{"num_key_value_heads": 4, "hidden_act": "gelu", "learning_rate": 0.00595, "decay_shape": "sqrt"}
Each number is 500 + 40 x the weight over the matrix's rms, rounded and kept within 0 to 999. Layers, rows and columns count from 0. Numbers have three digits each.

# layer 3 MLP up, 1024x256, rms 0.267, rows 184-279, columns 64-95
500517477527489553524541467466514515538466513517514509493555535457510453518485518490477460466561
461479516531492555446509504542553464548509522492496483543481483488537493553442526467478486539528
509534472402469535491520586540484495495487473471562495465518478475532489496504459475533522463506
486556529495610480478498530488493535539438472493472405551472503548490541461485427535393496493527
496495525503530454468441472516544468476442582456481474460541457524508504550514493443463491498511
499544496537483525487521492507522588510500422503495498484451554479478467475447514522465443539499
531482539527460483525517501491517442505458470420490521523536519513502447494534460512426539423521
542453535584557408493523517480518492485533543476535482496489551469588496429440537511497489497485
503518520504486578566496494545472526525458450600518516472486476490493419532500493506510488543451
497580510468457457469512549523498475539442496464464510542543467519517497498511453556557503513517
545498528476460435500486561479511476446466498538516535493589556485543590576519480597540487545512
522469513510524410523533483579507472479485501465491510453451489512466526476527525532502501492508
559469497535478423520485460498504540534476526415512508492562437457480415457480518489414458431494
488496468481462450547500542511530449507508502544397526498577553456412507519483453461415515576578
511431446514556564470544488410498489492523454566523458457494468490449531412512462508420436493603
485500497535540426514576506528522467523472493445465526487521541512497473577494482516487518563492
523500477516468492497498507598509493446426462545441465492573476518449508493531511520478535504535
480483455588561544491556549510480520495455486532441453516487483509551519549447468516556513545558
497500454538565540478521591518507508550521479452506453556476465508498482524481518532519551535421
572501461502475518374536420497478452449480506509480516455499463447518486552507521499542498520447
483582493515444440557570476550521541456454474468505424528548516507513490520482467487452531486531
442416540509508447536522546450514423508470480536511569472454492537493469508512465554488409539546
486525450505475544512458459468530441475510508546568491459495492517510436469513377482510491504520
489467541537464506473382520567513546414462469533557427528545448490476532521532505492501468453535
583519475487524506474581468613492523536458480543422464421547526480457420531532535510476465568502
585536542478471492492491508481563461525519508535490444467499498490541537479518489540484494447562
477524444435478495465513449518471530516523517500524493511421487547489526481511485550509534490501
507564529440496552462493492506485467544454504497490475469516423511538531465470480481449519457521
481531509458513497489532464529523493435476495516505448567458511424487504463472474553529558497561
519533445591509552465448501440514530454523598539486521487468404521450480489558503489484538533527
455489550562520529520556534511511582436513557533507457538486516530503558500499486584523520407512
489536474513518527535581488508561470420510470463480528529540470465533534612532516522500463470528
482564464561543428535433451464532412559405472546530536509530456481486535485491476501478520445476
496544521518501453447559540480501505531540519520505540509560480534510517503472526508460529550493
489526490504484521542520502512397513533523472435529494524525537475501554494488515495519499555534
516464591538485419476517477557439553477499476490506534472532484607473486569552467520574521534569
514524575528556569449497469546465513485466474449444499508601542486511459469504497502489500496483
484498488478527521573571430410522537488601494517560517520455470552473512607539512526508513487478
483475460530502480510512472460547478518517509511446480480507456590418477500522475489489484484560
496500525513519485531530482489511453497471509541444586476506519564581517443486532494468588419506
592481492512539554590494524543473540527509491465455515531512457522448415475506555514460445469550
507480469498519501588468497435480476528431525448477501463557503498507512522489533463480502467556
440539523506464564575496495490430489519530505481511516448520500447585522426496475510502537505477
529491462527526432466511462452555496565447506492493507478498522548449521524573494497542461512512
533509542434490457532520470430485531548628591495554566470505470503485448489520556515462483471551
500523434546471471534541521508463516495555531556487491537512486472520458393508506527482524497526
559499521512546493472540525471495541508496501468467455497468461523529445498524458566488505523529
446498504570524495454525469508595504493512522500457536537586494454563528473478498414486428544529
548511449531535400486524498438521449484394499530484506583562500512543525479493547501501502561540
538472488528473495498468452492531452562432463524567419537517447532536516463527454477560496542510
580493497526476421484468562511465489530491481551503477484573458564516451493550551550509572516476
542548468522443513498445489504475459512566563446518431460537460490482466466458506498505472498470
525568511454507394394545497448492529473516552440473488566535494496606508535530538462470421470513
528522588520473476483516497523474545496484547519537522485529463507520485500569511539485561531458
497541571517540499517550536556541495522438503492433544521503506478440511461506507465471510508505
516487442503514532523426531526492515534441459466433570425532555458443453483445523433456454500491
571546517468434490503510473479537495434573498510500549469493494523536397554532498513482458485468
520467584531451488493528459547458434490486509545494456537584429503440511485531466534473476491445
486406615537479502487476556554520524525465528507502501531515472440467490470511464445537449455538
434433497529513521534514596523565490515480519508518545497491532577496502516505472552515542407451
477505564526579509483479480512547424544482529440487542488495539459505454471474487533451563465527
536462503497566600538465553475477469532452544519548505399386517516475490577512498477555536522550
505513565521546493527527522474486486524515451523517523497474515574562574516524503481461436487451
455516489506526511490452528495508579496559545479504510546577469565525521514490509535510514503401
489495572451524440542517496494535570531490492558474447526482476453525477525545488414504556519528
455500589526423513453492559452480485464503454493526502502526556496462415516536480510478423477527
541474506423581545508459576544517499493439562537513457555500463500526498481432525559573601549522
474405596549526481477457529521449536528553470512505539536545561533544505441518500492457466508542
469446496518457528450505507461448405563467427532493557426460516532542430474493518491506527465545
521434495479541458489461541534516548505507493593376505469540427498550496496508536520503495478561
470539537475506451500522540510486444454473549436520516474495514426565473506481551558439514522556
506458467470456445507446528502565480482500454415465498537496525382521452484513480487504436567529
541545495541539492510578500472509445541558428546483504540507500470516477562520509544448470482480
454523495501522497462464502486473404523493530443490534548526459377524469507497501511485552472474
525446376476515461525530509402457565575453504561493484464490523473471473450498487510421444488555
548467499476501500485492548453461466579415515475563552498518528511521481525537571551478577531460
416471480495461490492458464485472510438472488428508531473509487577504485498509536516494489522479
442564572473517491515511455513531459405490444538486462498521494491471515560475536542404531454520
528528513528489519470556469485513494439514500490484548498499580493463449500515500513484479500432
535416501496488503459517492422456479482543476469440529480551536503557510557489489531539450478478
509483428502461509483552464450517448424520500523457497468544530554539528519429544557497500526557
496466522565494479485504449532510542462420519529476475466493469553509470529448567471462508458501
508485532502530537527474488429451531490554528464499514518483476570500535521542499473505522474542
513541525515554480405533522477505564461463480470476518484498506545489473510521480545520565521558
534501505516444417542514481461518453479487539487491451484466466533484497568493508445466522565577
501483500546498472480520536478483539539470507454541516481465463520461597545543468489517526499587
504565589519500463573427496454545534457522450632378546499476431499503393439516480524529496483536
511507477470559522404538481450524502514462549533525487458552511496481444511577524464465509485533
503572422457454508522512487465481617584427481491497491461499528504533500483543460483590421491516
500468561539516521507485478488458569524454415534488505474539472506521422444502480460482507444491
587465511514444490474484451444493510507449436542454539474500550514492482493507464464528505432506
487476537567550498443531478499556439566489489479451482510469434577441505518467465525447575559528
483473475565493496467453539456534505470455522474419479571502496504549515489394490496545482468506
513450441481482461398502469513491487555551522485467475501510489558488508506513446488467458532558
485522504474481464546511525502511488494489481492537537539539534529481539507541437576491480489549
520398417530490459439579426498554506500406480471511453558579541519545478450497462460490353458522
# layer 3 MLP down (transposed), 1024x256, rms 0.193, rows 184-279, columns 64-95
485456538518481510475577463590508536484493504521558506522466487523536526423470453497496491503517
507518523535539552509472527446474594543501480532539507473493470537447446433492548547477576492472
533573497499542480431522530456483495460474493490536464510474492526550426547476532494564516513455
488495517413511547543461382507454570478521516488603595559504525491481514560467490484533450487493
453490501482521583483514508548513539476584493516494609505405469474527428512518518569507516471482
523447487498481458453521519502479494472542501487450513500524535495541521500531544439519496450503
484457486458540453447484454469481526531520485567427498466489454488495505546478477496527489506531
429443510460491490532485528455511428524473497441516501480480518429516497562519481473454582513448
532454506477489527542520501556424503475508500520475490530518517500513534530484497511528469462486
467491485583525514508502469434537496489521514538502482505501460553473502498576491463478536485471
484533527573518559466474506470557524483490522497537503547485486533500509537523517546502500474464
475534503458516532492451463465483553422469462469550496515524490522455502516532456434505411573476
505517469478518474520503500438559452480499513480468539461507517506488547498507501590522483531509
533533547412474484546414490504568580511534493435494490512431489458495468510462474545448539536459
470449547524452485482517491426527516455486530488477498496480568478504506441520586594486456475494
485450480422525487466517547510495528517489557525490479538524477445472541463451482563564496457473
520426563396486488435454450505577513462434533506478500499492427513428466480435483488488498531468
504520579492458556457522479498491458417535501491499451497557505504479452444483502485506417580488
538467427537532479431519551473482503524517530523513401511511453557578497460453518454443532502467
503441485528481499490516515502513488521505518458478475457474480472465485466485512548548471431461
469454394515468492522467502469477546490569514522467517524510508458495442504527413471554446503525
463504524551466524452496466568476536494542563451563546472447500476502507506539507512435488581441
490487584470499436539584519540471548523489562414496478558519432539515446501490531521529473508442
428498468468565492493473537446496521478458479491448496560540501496522524518494435496473545530530
498529522476513560443509494543437500475492529509534571503476464533487571538515473551497480508486
545451505515534528509473514479474456478467471498488530487466444460493502473488468533511462456489
500451465497568540562437467532549451469492498518479546512533532423480453499554499542514494469500
464501495548472551520498490533519535568500487484407428525561514574470476453418507465534443523476
403608468523497468553494565519473539492434491492474517489504493453448484466450529511527431482371
508498459472482515500553475510538482488540501496515512509555516508505554431516459468498563531466
500532427547477536612517434455502506506530454528485492472540514473507467414523468489466531482465
516445491553514541533452516438380504544475459494475488548459522533547426396463492500546472426462
575523506453505542487518523476448527417562521502495516475517511439495477528466582529434459480466
534460538468485578493494566565477486551496508450519459538575566490515463522449470500500488508460
479466493462491478474560553587515501396518528523553523472503511479495526587492454511462477470513
466468524468463516479466511490555492493480437553441520472429525457530445497453520521412569504486
503520496538521514494536479495513489507541506541547514471475545512491497462503479455445538547537
582494545521509513458416506501545486497441529457485504519544483503491474456509473513457489574544
456587596454511431462559520508450494501509509457563600498535463493527565498518432503586494505569
449518484563517488490482500524486506481522562409537493484434444525481468551559496510475449522517
495501525474510496484417469504513466503509519521476572564547566492520567588515428534509450474562
543493442476501536466500546534539421486571492474545574494548503410493500428459436476551480503481
478423510481519511493553526494513468564537549493479501546518547494498529523569455487484446553531
488498531464471440462458504503507497541537503511476450466457515469505537407474442515525535386553
568540491571473452617485481504560527547547448491471511480492555523524476529470478433549446480508
519413546479509512493420519543485471479486503559547565550491490538494547536484463494501412478477
483505536530532483509444529499549469585502480528518455542522511513519482455529456476579506546489
548497504508493456547411467538472493470523557485513501511477448551472467527517515450486576461535
493480619490507382510424437512558475536522493444422471465471505546532523488515513481554506481429
464476549553483530539577448542437569497507474476546505489589516431480475574489432560552559471535
482499481441496519495487617503492468480511558482561504534461492527557500471465504470542514466451
457555496532444513525436461531547552509465500468444437478454476477453472484497530556492508489431
397513560500566501501548548503482533485487444522469463476440551530423468488471520470530576446509
482476455523531507466543534581520469475518469530526483472546496502503461515567432448529461498511
492461537487505533524449421545461505479515554439495514476514507536502473496492532482474526389487
588521486524475495506500547527508553512478428512503460500501563511487502507567475506439480466459
506542401494482539451439499406503463484501519489461495541444498497579562467454528515475495497475
537543518557542461541458542499577491563477531519607447474471482537456521495492474500509452479507
552471458461455467558504516510463457470550537487462487475556525522508458454578572543539528504497
499532529522426410503568452535500466463515427488542449467467407460509527472461499478498468544528
381515562549504507514492524447504472494495504528556517528498484540500479536469473483447498464437
491500508455483428500553394457608540539545410453508494518459489431493556469559528564503536409477
500436475541493454519407507476486502464476510485491521561467478518472515522515529524493492508498
504536552490523573487573509520564534487497527515476554386530457535491440495464470618488520505519
500429522540495477497505499480466513475472441489537505513523477531417530467411524539595490494426
532518466538562477453529460417510528501447516452553554519482552419484558504473501528497396488466
518494568495561510499513426490474452587518472509469576512541509509507542489481495515457469522528
487547494469497527536503537472475441570526561517508412532524483502395468571560413566553422562472
476522525451475466516477496530488549475482470492516455522518508472492501530473581476486527537462
457444535445490480482468510510444466458432487492542546509514516592528507538567469473465477517467
437515528584509465550464493417509468491502481529534475448519470488466453456430486492512513416440
555545444484482492460522425501483479495525525493483494482526489593530535574526543581467413517541
467475369479517597546478510485562564422428514507541495518514481507466586502509480505569498558522
523521566553439470479506544516480526472493561470552526492532440527540520527545447500498489429493
503464583416550554423455513557491475417465580510557517516563504480413479606508495580537523550448
448505523511524549476464497548494535491567528575479467485479554515533471563424521539506561538545
587516466453577520588522580488500493490531470457544495581517426512397484533518510523580516452485
535476486498490470530507497589465448507505526460492568492446496542574479548528441504516468528477
506491475536545476533529499495451479499436463466529466518444430486450517481589539495529447561550
468514498522435521447519472623468505491499468496509448474487529537478518483538544474463414576486
474495573461531511498473571502546493498519485561461438466546550435457443464451498538544548404552
499501564588500467504476504509494475490534438526455500539545530444550505512518557513486459444451
429450484435503533492488470491479468571471528487526490502474489507548489499405502539511439517497
370475491461490584562596461512532484542477509542503552528539509488528453468570498487513533570474
527495475508499390491585470445500505483520549444536522506484445404471438469500484471495508525513
511497423511471467509552460481480513422420501507517520555456489511520471535553523523445484485483
488452514538487560500482584516511447389596495453536426563482510543454492517521431481525466464507
451500590495504523562556510514428493465547443461454554458448517557519526510534524523529496570475
473423545531422543624492539492491424569530509490472479522420480437543565443542509503470536419487
503506478506485480479518515494469504540563547426470504554486488516514547426534511458494468562508
440517508583497518510518533567500537468488504406509523472462520424494589536533482533485472518570
501492498448411488580508557520389490487425432493428469529479579504469604498552543413502471569498
531477498570528472465485462540507473518539515506487549455589479556497500497495501502519459452495
489515469529527393472527488505580570464536469430516490474428498548516561498439451434528458460500
511540495472485552539510503436499530520511470517487542525521521534487554463489482509469426473562
500526528512520546520433520494499517552485429578529540509451551487513543607544528479487583471475